config.yaml
n_layer: 9
d_model: 384
n_kv_head: 3
vocab_size: 6529
norm: "rmsnorm"
attn_scale: 0.0884
init_std_qkv: 0.0189
init_std_o: 0.00445
beta2: 0.95
schedule: "cos"
final_lr_fraction: 0.03
Each number is 500 + 25 x the weight over the matrix's rms, rounded and kept within 0 to 999. Layers, rows and columns count from 0. Numbers have three digits each.

# down: layer 4 MLP down (transposed), 1536x384, rms 0.0775, rows 238-290, columns 256-383
# up: layer 4 MLP up, 1536x384, rms 0.0766, rows 239-290, columns 256-383
down238:506514481479505512490493485453481488497532475516522528509510515534498511493483511469528488501486471510484528516493471498445491513498486510500541518551496448537514459530552467480452492523473487479508544524511511533484504479527484485494532532516455534509515492467534490556518480491469522491532475482510481548510504513494508516456480528516499486496505514495501504490493465487495501516468
up239:531496456483482478432467485476520530499518500497525532496499483466521468482491531486510499506452510508505497491518496528528456476558501508494508485535533482530503502505513520530528518554495474518502520543475502487459504479471522469511513504500513485503482500530485505501462520514508475484500511528501499464506503501497452495500508490498508476506476503485521450461525508511508505529468
down239:489492581475515453514484518519455487511463472466477517485508453494493508476530523481513485463484489534498425475505505488526509539502514467515509513512486530496530468510477497491515488512486467455522486460484461454504501496484519478468450476489482506525519537515545517492510485561474497508467514495503486536529455504524516501512473496510498462524527500527461566519546500480506486487548
up240:477482463518485476470487451520512524510502514493512518534452517490494445484509487536499471519520511489452552465467456507527502472484468486510553473484483474531459487470508464482516469480519485486466550480450485468451520559468488478479507514481487491518446526503481538536513482503498526524505553492493483520567492480508440560527505528476532531477484436499518502505473507515500508528483
down240:487510522500532479473463503523480514501557518519514513500520514494500487504512466505531523517487497514565524486463531499513480504576480519515489521470523528519505468485487486481511541499509483504440460460539466470486500525521471507468505498503520521530503499486465523512497534512500500488505498554486510463520519569501531507506482515466505480502461504507517482516462506508474490474527
up241:495477473481501532490505558495494507508537514440476544450473495494535480489444436486533562557429502484470514516511544521528479511493475554445497535461543618499562511533453493524487506469452509460459559484530483454505501491514523508452512501492522522455511478521466490481471509440494514472526484507522506526521484489475461513490526520455461441499488452495457517464503477468533494514455
down241:469518526480530473477476527512476512483511488502502478488529500545484506463558518523523496522430511461513475528519463474480597527502465474505491524517433476463485507488471461560445486512525560529486495511462481501531496542560485513475450557515528460511491480477490418481539471490562528469507518547430475489493520501503475472552485509489549506552525526545498500536503480483496511474519
up242:500473452499516509559510473491491516479505490488483455508534503493497500454527514501467520530540473479488486537534500463443512495443509437447482479500486473561531502523494450519452512493504458503509461474526504511481465467497502530509453481502509540507484503530519492511484511538506556482506443486528571498502526486487506503498493499520522496523521508486466536546462516473448499494498
down242:518486490498513501458470492474488465534510543501488518469509522513520475553505476504532561499517506517524514506477490508514509447517508447516552435519494473492495500510500504485493462544524473511509527487518468475541532492450530569466500488559519471511507459527531498476536523522478501532502481498524524527489552459457463497497469461541515507475489504484510469506493490497510505498510
up243:459513461509522517485477580493519509490491472530504520479501480525487549474455498445502543510479460487532497462528475482475490505494518513482492483461497512512526510505501522468502536507483529503500484485509507512505495440578485488471524459525509492479503495561496512550471487508495470492494488502471476525444487451462475493484466483504515483459476464498476521483500486496482519521452
down243:517506517501515488492494560472500509497476513534490524470484528525513498500523524523514498458505545486472522446542520522512480480513500498513512517541482499522526487496488501491504507498531535482488498523459532553520474471502457464518539541533514473535505490441494465518523492545512489506498517538493497531506510443511526512569489491486519451490459524553470490516513500530490503500517
up244:525472484518487471568518549529476531513499509466511539504445493505550513527503476488521496532521495474514432505511526526465528496498523470517508456489511459465501516480467531510512488470501471500504471484457512472492490513473504517499487550482472490508527535475490517492537452476518527455522510528469465492498490528522551479558512478491432512484478497512501445478528478517514494552445
down244:484494498486486521451472498490549514470486500507484475498535498492497490469480543472455501472487536495475500471526498525509529526503517501528521525542494537523486458487533479480534469475497522511442497506508481499538517527466459500501508530517541513497517464514552492507499522513520450510497490495466536502544470538505497476418495488491494521484527503524482446490519447498504444540493
up245:507509536517508458479494499506516524492490509491512549485506494536481498461538450500488473505555545499476506518495539514505457475501520484481513492566487492477444535480549507490564469487516531497527544525499476496464512483544518511524477498491487523537492490502533544509486491492509551497494512544512469522495500489501484478535499501527452507533504462527479511522478510497486533491504
down245:530487524506485507491503477484503463487508480492524513472504517541510497468458545495543475510531501492473536489483503470531488439477492510518480550513492534489505489516481488519512512552529468501435453517509510471549516464472495513486538500534454475484522515501466496516507476474555500497480513500456474513512557482506555469470475471514489497499512530472519467470455480524520494453537
up246:500491518537467465475499518469502484497490502527492484485567477492533479508501500496534531508436444489526510474495556507489470545500520530509523521496535467518486523497485485485493479498488501516532517536507511521543468506465466544471529499474474475486502480483523526460476509501507514493507473502532488530526500466493505457479448485497529480523479478495515525458489508503495474529474
down246:509494472563489500478523500507515498530541470471466492521469464500515532491462507506540476558518496496488498478536533511511535516510515525490496510505460521439502437515498497487483490478474477486513503500546469490507541498509472510477491504517496518527518489498523465486486488526492486489521516524480532458494522511483526518496472442480477475508475481483565475513456453486528503519446
up247:535466483536543455495488466521497496473511497508510477492491521488467485521507488532444453471516469505472486490511495508463497499489482547517462482516530523518519506544480506521527507501565497494511451481480497511485426461475486515488470458534475516512522486496517482472495494486500513517493537511499468505492495549462467473481508488502498481491531517530487537457484455494530509519517
down247:504548484472508474484515514526481509477544545486463536480509491531480517516525465500517529527479485500523504496512483531512484519518487538473553512487473517472506455468525498474517484513559455519517469544488465462473490541514541475511496548514437488479509490482493535519476478493507498499537467490531454502475498540464504519466475489509513518477494533498496483489482545515503473489527
up248:496500484486529555513505464519516517521525447456503510467545505477526522504491500457473447512511507484470475498459488524445555519539467515525492506574525495486515476471503499443531495507547510464529500529444512470518511497531517478478519481466504517493518498477524502515491503547481488473515516483532448501508497491515449462461492498537448474508484443475484523486507513501465476456527
down248:497529519443484516551511505500499501506513494506460496511521466538499458488513511529549475475496476517491535511493512488513486520491493501464488503493487468492492482519472505546505513495487523507498509503517523505466474516494494474558521480513505518494496532538516478492494501484525487500524474535490543512483475521470489523506477544505515472494492515502505480479484471492504497492500
up249:485517500507482532530497517501475500494513462492498486492517477497517476525470473469478517490540475481502514482459496493483450522508513483487462478476519482491496462469526452563514480509501479499486490495481498503481459490479503496525463529526499543502497478501524523520469507501522485497505484453508443489511516491481521487550490506486517514479483523569469528471512498466499514497482
down249:502498489488468472502458479498481537502476451502505531483533520474482509545515501524483492490516490497514506513534511463495518510492518472543504457492530523505494513524469504469476542491499546519512556477466488539540477479492472533492523497503492498489505477484502473526530512506540522459512473493502490527505467504509499511541521486559479510506448501478508512524462528521531507465536
up250:474490504539466508457478462512497527542500473471506463493571488482517501522539528456454519483483527557544483463507518494516472501467459498496497503470567538507464473505499475556483538506460475530488535517480485524509500530523532506473478494525474511485511469487450491518496537466512490521496510510499508541563507525514489490462513546514485513473514512518543543468501461486509474509504
down250:485470470489506488457514465530484489547496525511532499526503536479479497494541517483503446511504550494428517463506549463485540522511510460479526522503541459492502475512476521526474466538475491515500453517524483495540475505500457482513486512501514538484474498522514480506500474543496481507496532464518514524475520489530530540465468532513525528487497524535508480460494502477468474518477
up251:489491518524474529482482504465482505525528511490485498538508501512513476506525508517488501483504491507531538540562489517488526472493486495510501510490527480492482500508522492443482480455553484489530524485487523510503580491512501476456448485498502501510464530509507472475516494488519476454483549495517553489504500504508478523491471474520468481543522494497474525473472511489476497538492
down251:491485472530540465513517498523513505511491510551490500498511508492517512521480493500523523502518471493506505456524492494508490476492485486491465490482510499519498478492531468514489505528447486445536493458499443530539506514491500494512501503533532527454542537471498497535492493482510460486487522478545459502486493482522477481518458466501558515448494517482510520534484507498466502500547
up252:532509531492582526557473523503506486484524521509492554464501533478492520521576479560511526525501471515489465536516509479471469521475513476551492469510513536515529459498516523531463492465543506550491468535496534494500495488492463536505483517482506523455464449479507513493480499496456508474473473502485482468490481557521530502470503525534487483494461508540503509533503480485491489497521
down252:446488513469537486481512489510508451497521514510509486492471446560435517494480510491517512536487495494498460469486534498478474512513481494497492473466520491548509478511468551460510515471467505500540505492562513518471518509496449514427483510508490537534487484487519517459459545484491493503519515473483515479487490519479521484474537510525503505498520487465525524489493485471489479510478
up253:497498535535482528495523492549500486493471495489496544464493495479457491475476511486517491493493483514497516538490500496488511524456513530463453472534478534496484486481474532423493531460516558508468496481471475495484459473478486463542482525484518488565534491510543535511554442518513520472493502524515499496505493481500529524511540494480490539461535502476501507497459472522498513523564
down253:488503523481484508539513550501508496507517511506504485536513497493491520507516482527502526495507523448515528505459492487533475503511482511445499528504516490474515460497540532479502490472564523505461504515524462530495492501537457499517490516496502490486541520530449483543511498511495511520514496488480487501488430496520472530522495529477494477520516498508507520543445480445463483490516
up254:486533542524486517497521483481503525484487468504495485474499472489505518503483502522519488476526532482489489500520514510517505515517518477493478480531488458508520517494511468463488512479497505516484467476473464467490472523499506510500495505501550497559433568505507477518541509496498518516501476460478507458558535528514468487492495487478531518464496538490510484568496508492465509457485
down254:522478476490490474506510493493504531527460463476456543504527470485521501501493492474516530535494552471463533523474506552507489522475493523492492490512508498515533539542495537450520525486524481468447504509506497477517451465472489476477511536504510458480468461477461514523515468509479484464429478510446511488483484460467498484516482516459539477485523511510549508493494479472513490509524
up255:521475504534469483485492453486448489513500518527505499518542484473506466482510502525513520534487513523529480460458500496504519536492511511485503521459475493509527498492493524481503487519485537564469500544469470503530504535456487472492451542525490529485482470467524517460476527487520502466520533497510497498535485462465491490525523492467533481509466470464490463503456525488497504523494
down255:492501523483489507503520494497515509569510534500512502518507500525485454483498542487493442539498523544475480486498500453498500486508548485499472505533533489474501532530478480484510501473492476535491540517480443502478509519491488484467446532491494481538518495473519504542509499510499472524510480484543517522505496520496498480475550447461519497493439520519553513513475486494508530478484
up256:508506472550464449494478471510484487500488506495506498540513514504516480462475501468493515493535496518480487492472491519511509524497538498491485469490512498493474477544495486554534473529475496465520511527475494486554498467509508522491501485511519500482500462530530495493508508549489509496492488486461532530533512531540534525519486502523534545527507483516466474467453492521506500465478
down256:491478506501486464547493545481490470487492517517528512509502465529481496514489459547551515471473511500531511507505480486528513501531467503512528510511462489531504527498501498476478537527509446527507513493448481509512535482500551465495515495506476491501482477453489529480458480499476493499473509478470440465533504504517497468473521508481488489452517504474473520486493488501511496526474
up257:500474491498509521473433526483492457493486509472443496534464559495503493488481464491490492451514502512479513497523505476515514533488461492514502514507505501514483482507493511476506552489496467508475447527494477546502475534486514497537518471501527515498485510511501506506538494510467470476515508490477510511459501471545494465499474501485475529528501503521519551498505496501494464543492
down257:483485463493481478511495490498457530519488486497453493488487527547507491516507519486468501471469508537534490476514446514510495463459513487500509490543507512459515523500505532512451500473527495508515461477494518513482492493466487519491460539477501508479483512492516515505484568493528516520557544484460482554510501501511480519498480497521510522437481517490469512521479490499491515532483
up258:491482512498458552509545462505526530506512543529510492447490509529520504510443471490486492474555468520506542518526502446532477457512481561492507482477509480488512529501490473519487482537522477505542486498481486475492498483489529516463480522505474517473494492476517475502514512476505442514511454468535532497491489482537493512536534478525499554497503487496486498467524484462493536532483
down258:500490478519485478523500484501505514483539465526473515465510494503459492527496481521450517492519530511482546456551474521498505479505493496477511477470491488485487495456510506454486528527544514489471525491553465522509498513513491437551475545519525498462535503487507491538487523522506537505521512498522471523475510472461523501531486502519505453490521485497521493458505496533493481487493
up259:481477468468460503486555484457506562513462467454517491489508498495510505475517506479518521517509498537497463511506521510517511458517499475478491504516524464497533495533472512494496508488476508509534503513474488481498487506487537490530539494516501513479498482514450514473543438484523483491496463467527513488500446520472457510513526508487466486490544499504506523524545469508525519483508
down259:515517509514523523525490526493458492493510530520493507494495533513525462514482455540491502511547490498458482539470500480513481507515493510494498508507506510517477458495502561499484481505526508527490499516483477501493476497562498520483545530509487512505469526496501523455494536490483493542485483486517484546494497511518516505535521505513493491488492499486511493494498510461483499492501
up260:462510489450503490509483503500490510515473518468511469480529480499455508480535543500502450456459524473456469536516512492491480447513514538504505496501504444450532523489487515513461524534463486488500453523474534512466519536472475494443443532510509492500514483485507498484512530492511444493549492532488460505492505505515505460487567515483519483469493533556439492483530494512491504535517
down260:501453515494489494538490548509506502511549468472463488486497504520485495496496492491515515486506497530486502495511507511522553525507491479499489532474517560502501470489458522475490470497476477467524509499452473515460468549526474439479517507495447479497537482454491541489535429523500552528514506495520513504498494484500521523529460522453525490483510523540471460533491506523512531485498
up261:449455460486458506498499491499497498502499513470493529518514496472512541472534464508538520520479536486502548502484508464490551470514488524542479502500517483509467476503487496498495478464469517498497484471490475510460536504508492496482480490521490509492454504466473477492467485492491500504522500459506522491496455487522493516547480525468518503537508511508467475502481489482474527525481
down261:501500498514502488515524491501520474504475525502465519506517507498482460503495496498505534533479502478507486508462498544504484526534494486500543494483490496485507469464508481510476459487539520524520518512498525529553512501497483476498497522554496465518530488569518533462471558526505498485503455513536483538505483484497504527489526468491469499478450508499488462480489483523528504450512
up262:493485464507506525473536478496507493527467489468433518515487524479497486512542513476474548438467507507520466518509472512518471450505525500506500523549502473517484530555510482483517513527504486476499439495489509503529500462544522504511509499479525478481489489508507475480481522473493520474512531495506506500526490540498492528512501483525485509446505528488466488493505483468485513466520
down262:494486484494522479537507515482499510514489494507527472536505494467474506509451497522507454504532474497493518487464469466515512534462484504506494532501499524518518485512523513495559455517486504506525530522478499533507500484475509483518509498525489522489481527499533532539484516497519464475508439551529506486469517506507523496494512480511497500481485497473515527495525472492517497521506
up263:477442485539491477487526521500509505508477515496539513533485496503494526440494495486514521486519510510495525502479471530538469508513523506516500480505525506515465478450491498471501522493480480531456504533495519499504516508513500493490512484488548545478473506502477505441491494524488483516491554476480479477516552479490478483508499503506531468508495427492521486477491463484485534479485
down263:477471534444533520459497485504507499541472477515499513493467503524508538418559496509487479516496482488474491554508525524495507505489490500442446500502516516558520466487455472551514544510487446494516505504502502506520523518528497491479491472493508474516526466531473514519501472471485514496490475475525481456479483465541473483481516460503501471495482463524476531464494512504523513564527
up264:494502528498513468460515514500491493455515501517507530526491473512482529501510523483456507501488460500447489469515517492534502484489511507462477515512488490494480510506483505496493477497488537512506502539493497507527512483510501513517502477507514468514518501516520487487515540501447506470471536493507497525495531463491471511475518503518545499487508528501451430494525476529533479492496
down264:488485491466517521541508476495490471550500504488501475496517497475532489516532496516470506513501486504512507477482459503481506499513502499476505518497496525481502524501490522457503490481511510467515479524499513474501464481540502492506546503480483521459566483521514493509521497481485521455540521491501490528494491497513480506491509466470508488459512532498493504480473494492531503555473
up265:484472465506468538496491520572518488503534470465468454503471457508509505487501462521547497521543510438488513503453534534506494511477556490500491492509483525528450504483494514496519513495487543491494537533482519460483480541528550514522508504488478483485446544479471479531500486500480480451490551474476492493465506509519543482532481482490494508491518525504504460481479516479509496514478
down265:470483519534544483493470551445473486516495492485486538509492532525503495525484494538489501499511522466500504521493525541531502513506502469529499471533480455518497482486526480455474489508534487490501523465498453494514509474480510440503498508517449508465495512487504487465505511482521489506496473534486487492528519499496541502537500488463520434514506524524540522489507474515513502428525
up266:470537466501530512488491516491473445493527500509510503442515456497488496496507482531494473490488442456492466513454468505493538501487493527486528493466525513490519450507514465481540522493516532502497517487457483499521475528487465525503483485498522497481482486542460509529488463529493489468461485502473472523468507466548482522507527459512473509527452523491512479490496501520534481488512
down266:506533508506591541510504531509542499494515482497513502488471528520468540544532458560482463489435518484498517475544480505510486524528531524517498514512482495474497533534507494537515518531489516474530467532520504479483472472502515513528468458496489490516504480479455529495485524520473512467507510579522483517496487500489500464530507548487539534499487481500501455497500473544531423472513
up267:470474515530493514560473489518492506528490508492523469543522472530512473466518510492532468514479463520540506532445481484505532502464560510474481501492505501492463517524512503546525492509488499485464505490476516480506528458489555491542508506505525503474517480518498542469472525483495484468533507501488515527514505523531471552530499541520503536553461508523478557504526510467502522518514
down267:441514504541498499494519478496476480468515535454485486517501483485538497441436488473521481485510453498497504509496480547548476487498488506475532497549510531531510473515500474548505473499500486504508461548494507467526512502523484497491468517544512523501488543501499471506496524507553514531471451463488493497488503438516548529493494449527496476480532514470498470502541468500490470496509
up268:493489520517489526485471483570466468526471474519507466440508490446511521462517534499510492471519481523501470503509523495479482491431521474475495514538507467510524489508475505526491546525499527550498523475470481480487503466479515507441510517546538460487546467487521470499498514431465493481462475505513483514512495495512495465471508476558487467519487446531489551518508508483478489523477
down268:515472516493486476511496510481453536488487477512487507453455497514462514445462535462571525496523465506466470466493542494496492519513495471528470504497495526552503464502512541447509473531510504513481484511465483523526526485479479506478497521528493442501528578498490451512502525505501513526476489493495494487547528536451509473475479478481508474492469495460515502444484510493514493509496
up269:527509485522530472492485504500514503477515520505502520496545526507533503468466482522490477508536505465514455504555482491511470526468483444487526550504465473493493505495510475496503543530514488449497524517446550535493508480509512507475501512524505483510494460472478525450460504493511533487521475513528505508512507495491528500501464499516503494458514498496511476528487496508477544543515
down269:533492514493514472468493486506539498479469512476480492490514514516466487475495561502497510517497499525506495511501478532483488520490512523489462530473530540525487490523477502474485520479512550502507506509543540462488467522502557481526486475496483510513515521505472545490510537447499481493532464475475459501500474499494539521455512494444525499497499521472500477491505506527476496505518
up270:510496488477477502458479488490474492508478433494508480524462483467538525504497511538492474496482531510497472507513487492488490522476493488483528528536494513514530432522494474488540495483495506505480453511509481521498515479512500487522481506486533547538530513488476485527476522540493507532469517513501491489536507464489509473503452515532508507496508536519482531488470460521484508470507
down270:514499512484479489536527486491539475474462466494488508503465516523523510474503514514488516540473457494533513477490457480506484483501513468547493501533517492494560498512453517506496461511490506483489496472497490491450520522507495482487491499511484562497503496502484470491514505488536459490499483510501505467467551510483480508491482520503502486477496486517556469497506519517507468504487
up271:506502522504519495528522455513515461521481504491482510495505501476476527494480480503500503475493487497420528495543484510472505484463472521523507498486493515502510474485520529499505515450496505544453516478528554527518518492508506506454555495564492539461503495480486512528501469514514518480501478528503465512493461507463470511495492458521532477520477431511488523462497478538471495491446
down271:546473481533526481555479498469491533501517478532520475522546513504478498530552462504541485501493474451496522530477492470544464505547434511511483487497472467456527541459478512536525540530533511481493513485489515506529497536497514494488514515511461470504531491520469511500553499428533496540503531513541495508448479462523483442540508509493483524537491485502480530514509500478479534515467
up272:502468546469527515486510498492493498451476474472521537492490516517506488523518542512466488542501513549496544466514493517483536532488472470524524464497538542484531498518550520482470509480537515507522475477485456539520468506503532445502483497515517502528534529527515519519534523468477506454465476509516491493551532499491518489487522434530502490500516484479522499516506540539460441464488
down272:481485507468497492476506474539474495513485449503474470512510500491451506506486475550508485489519539448485500497501475521532512490503478492477449491488499530445497551462535515484468525499490487537457550474511508497470546508529492561501527529518482482484517534529545522521444517496539463480493493523506512508486471530485475465470493505454517487510525525509506511505519547527513489504541
up273:511508456500477472516528509524516463499543500486505499460468505519533478494494452508477488519470449508509539540457515535517506503489496464512512470468521487473470470508478480528503505540513520505546500500490550460473486443509478475500466490489498478507500515535518514481495549474515485484475493485506506506473466506524513493488490495540514490519544497530493456524472474502492514526473
down273:487468529508503493487509507490509504503526517488487494501542496517513525486463547498492467502525498514478488466510518518465530526521486487520479495472509484511468509501540473539454496471475506469464526483503530498501518521492499455531524521481476472531529508449533524478505502524505505526478490527511475414490494512511485533498530502459525522497461463482522461476540539483526529464483
up274:504517467501490504528522491485500498479478496484511511486502511516509517476499481480513496507506507464490516480448514539496536521521531454516501463497520521523496514496497500533462465477490469520483507489519504488575469499500545542509481591489512520551482483491498496475504524480525477496506452504498500554511546505520509478522497537523456510516476497519496511504464481527488469499484
down274:515525468487492476516490495521529468526521529483487489550462503497465502500505498503517504465506477493500490505484487520502484507534508481510456516506512538479536499568494513492528473532487497500498479547448514535442500515476426470474498471474512512483518466511522527493505496527502501468495455500486484474508536524489511536523490477507521510483549513473460504482500480516527465516461
up275:504478524495532483523453492464518492484510533476501478490486494510492538499474509471491465491468495500505516475503521497515511531519551520468510507510477477506507552496512498541534523484533505494526504528462466477483507503502457474505524545534528517482532465503481492493522467478493495529480534450507505499484519488533527479478473498548503526484499499518531537507500490497481455531487
down275:477553507515499511490515473490471514495470467478510553444505501539494506531463556503515513498492509478482526485487504500532505524519494449497492481454482521492458531475463480502497500522517468462493500483435434523466508482459520479514488501489469466463469502449479467547467555514489502475518462513497482454492448535462502483465479482536564509526498450480546501487513537537462480511450
up276:490491513491518504496517495515480549526501473518505443463529510477537507464529505524474490508541511520493493551538549523503487464487499521515528520473497537520506485451505469491549492517467514488493504485515466534481538486520546473472456543508524469472505502508500459489450523458502465504490479501514517512475501474531508478534504507519524518472471507518495473502533498531512513520491
down276:472531511475495496473475484521488483496504502484505513505514535499537556491498455552508477471497450520507525524480506535492478520503521488486544494549511455455456477510449510514442512483475480487504531524474481467515497502486488538488492486482483509508516455495495485497491496508493524466505479523497479534537484555506506496535508478510521506466502482438500533469565534441486488446497
up277:497493497445477510474483508510514526539494497468524480442536475508497476473519521493497500482498493510485486491508493522460543453549518479540477501496552481493464518525493493475500541474502492523506476519477491504480522503452481542536468499493515475471486545522535476530521469496461501473491559490484493505501509485494505507480457465496511481517496507501467496523483537534464468499482
down277:529529496528488465472498499540495467527446522484511435504456513471490494514536488526491500483491496485486525487487538513504483496478466514487523499511470471554444476551482458506484445524512532448442475504446535453519502523490523488501511509517483514482493524492528541517507525518529466477492554530464512509503510483508523464502488493504483504516460514486528492477496460500525490512483
up278:495524482495484462502435521494475490496505481496492502534507534500527515528455503503512484508505520575513504525525498522476512527533488480504511463473535521476485489483483495483500527518506485476497540492501520506533558501521512500521511483506518509570526536505497509530458507489454467475567501503549542469494515545513486471450506472489470529526499484501509519491508467487496485561492
down278:501529514518493503496519485513503441494485497517550498528426538570501451463515501506460503482492503529496508504508499502497460514479519491503478464482495475516518519439483473491488561490504469507511480454501476468513523460514452514494516504494503489509518478482483478503538491538457497515496491493544486538445512517470492522490560505508505483486532539515530548540475493516483488538528
up279:466523477547501522483488517506475520509517472507494492489482472494494515484501488519484500532481514506521517513486485506493542488502497473504480543541497508521522473454520488524495511481525499505542461541498437516505502472539474536548508525532485495501526498462523483474480478520534502525507537495499503476501531500480461493530492496483508509473527505469487496511512497538480507487488
down279:481487504508474482500486485540507509521521469549495481549476501482486509500512518513484473496494523503520538519517468501503473497561515491499509521471513497508504515536483498494487493512488479517476515512499497479499499484509482502521508496481516520553540500534532522494492469480483490518487485515483464477507513528515509544531474487488500528495550523480517516515510507494454495487482
up280:501550465488479480474486544483495534476517487499471524509513498511514527528530456444524488504496458489528533491501480498520516465496479508502491554535511487534500489537552471487480477471494535489501468500504485564485500497516483508532558496510511438481475475489473570500506488527451524502526466469511469472490472518539497471410480476536549525500520473439540451473503485537516494480511
down280:496512519506498504502523564530477431485485456537524435495479464501513508525507501502509497499497456521473519516530505509501494478565513497518491513458510471526544515498478517536470488494459494456507454486445494456471533520485496444423489543547516476487473477507501506468497443462514502486525506474506473477481522490489523498480506511564512486493541489464535495482462523505490544496495
up281:460509514509496508509465501500461478526460569511516498476467523551502522493520510504524512496513492512531470486558475551460473533497505507487470548551549501481451500490486459490520536494502466495471428519481510489490506525496512465487518455521468522498511528519492542470461530548480509567453473504438455519547537463529467489509507516508494523488477516488563497500487477485469507501546
down281:539479505457473490480496545507505484475548508522486467533481527481487514515493484521526488458475512542503540470473527477536442527505560499527479531514478509525495460493487486538480514479482500496426549483506474479551461475452532483496487495502469526505466451469509472530491528535496535458499491536492526528496535511494534499513518528448499467506483483532529501528445533481478518483467
up282:532522472497527504487500537518538514510494525527521500451504475452516531449470504485482495487504430480501514482501492489507471536486494493492505503466539497525482501510485509530524533514480528485498534511493484498511463518498518510495512514532469525488437480503494489499497488494468474475529499498530516517498497456516518492484478490504494470513504485538503520491488499499525495497482
down282:500499503468466522499520504546518536465514481515505487464495560503502496537512509506512516446488456516528509498527530471500497522503514485504482504452448520492486462506490509509494491512509493510519505493497510494490474519491472521482484497519452539514536512476511504492487471481519536475571499517446500513479482484480518466458482491512554470466520514479459484540517469535515493532528
up283:479471519466501504500510508465497506497548494450531497529535518517511471495519556518529502501483513499533494465491527504503470446550532476526492503496485520548501490497530436495461498465512503511486488470492523468529474492507525502517527519512517491511462476455511515492469518508527486515482514507485480488517506536497489491508506509506515515485474491504463499483489482476480493499501
down283:517493541542507509533521462544509525497511484501483495490516481524448510499490512515441538534542509468481458507524481475493486499513502499477530464474534500455499508505530528478485493505527521525485512516506493467495503537486499487504529498489506515504495473539456510527513485517544508502520495495525542477511496487475499507522544504499455484495516477496477470498557523538538512490467
up284:534500508488499451508486515465513490526477498522484500487489510494498491476511513516501531513512523479491445528487517450500471462482501525486499502505556491463504499484500489498496456531513476493491481513571493525535462458474488511494507506551524534508558496480521522530490501483484498520431521493481494481513497526496537511511522529512536473482497529475535486440466471538507496498439
down284:433513504544486496541516507538460527463489505494517495489497494542518451520509504473479498506512513529514519479481502474557494487502506486517508506506474477485523480474500507481494506519512517498495516474481463501521517514530531491530482491474515488511470492516508552460514469496508496496535481524502479492505516514533479473512497457474487510505484509470488522528515527467463507466546
up285:512484502536475473488523511503504568530492503474545532483475522509511464478490520487479476525545479533495473490498475518483543511499487518520536476518519516514501513467501479507489503522506511557529503515491466514523469486530555501457543526484463496533534480478439518453453487510492506511526476502477486513479542486483490499533510491509514464531511452534486465506518501510486495476454
down285:500470497446520525519507502460479508504514496513468511478516475526496468495520503474481489464481530502529505482512480523477564497465492533485502466503488530513485477490509507470534499513477522523503483476473516501497499477481518511508488527469550493485466497477527486498513474554534479491518523479522541474512470528512474510522489555502563525486473526518494468505527501526501518518453
up286:500495483477489500484485485497502547541474479488508502525539498478522508517478566504479495469500527476477497447535504504472508496490484456499495489446497483471501470517513549514494506507503506492509481492503506520489509540509502551515486490475449478492497504505501514541482479516500489527494493499489512519507510497500469464518481503497533523500507531491462479507517496500474478500436
down286:492518503507456511451439522527502540517535492507475522512504541470526530521511485494497469455451482523511524494532490499482498477492482453488514472543459493502490525497447518488480522533503513503477495527470518523507525476506492483518506494466532459505486495489524524496551462513495476501498507556488499487484497525463525529532515471450484495476491513476506490483484525535500514485477
up287:502514488492479503522482479500535541525475495453508492474458480508491481490511525522506450492498506530491470508533494502465481518484520488505509527521548469533518487486525516490494459491476455478490487479496539508510494554524497485515513441466519490497499521499502483485495508478455474483470503479477503525499504475488543495499497471524444493488462457506443487505481533530470471554469
down287:477496511536493492498503536505488510524500513482480490495544457505496490480514461479466503533489511501555527527508490472521497488523520511556495528499445511495518540516539490467509515511512514471499490495507503497477513502489512488514476470472480477479483502495520507485496481533547513507488489475495479480541489487459467450490477488529536494471496511472522499468507486524516469455507
up288:543509503523527461496521494535534489500480510552483574490505479494529512477456506535467567454538458519497545543466529529484502503480486522534459496501455499498519470497477481483511547471543550471468459493472460481449528451472510483492537508508508525463512475493507479503501510455521502499469543503535509501525535529515513527494515498511523502480483517509489492483478499528552466514567
down288:531501491479511507558553498491532491456540465512485500515498483488496450530448503480446506485501448470513509512502509531517514541499480537506535479508472488524470459505493499555497477454494541526459444535473514461490481484514529537488549467534503507459475445452564521502496472478514489503438502518502482492452493499464520528447563522547526559509508516520520487475520510502508439523478
up289:527508456476510508514504526519519495503492511491546534481510514500475516477525540513505476513506515537469490511510531506511490502476544466479465502510510508495521501467516495510526484490512469532493510495525488493466506496508577546513461462536493521516493478538484515509513513514517500503504487451504467561493540497514519488536478507526518565535541566461511548485493512538495462491509
down289:478473504483505479460536507481460532493493523516478473518530464528546466478547489499489433470499457521518583525478502533542487503520494560502506468524512482491483491503507517514480499483486508504493501484515518511522537499516508506509510481475468471508523518488510476503510462465507493533507493509520502485514473504470511455531489494488511500466504462502442484508511490524485463481519
up290:480535521523503526471530504505518482514518500479511424458492467495483514497470474478488477490488484521533447474467522519516497501491496519531463504461537476486506499492484513492489491532497480470512466499494498527529510492479487532545485522493506515537480452483514488496494501484510479528527516495469468484488539481514466489476436495525519497501508472464501481541466534490505504478460
down290:512488526465499496520475483529545486496559503536492494479526468468468463487471459513541494520502479479531516521496478488441523554508500491495465464525498451558499496537483506505484487508501505504512517496499540501510506520515482517501497480476482491528469516506494519448508483541461457507479517491494500498546487467504507486507494455479467548513530507549510492515547524495488482516500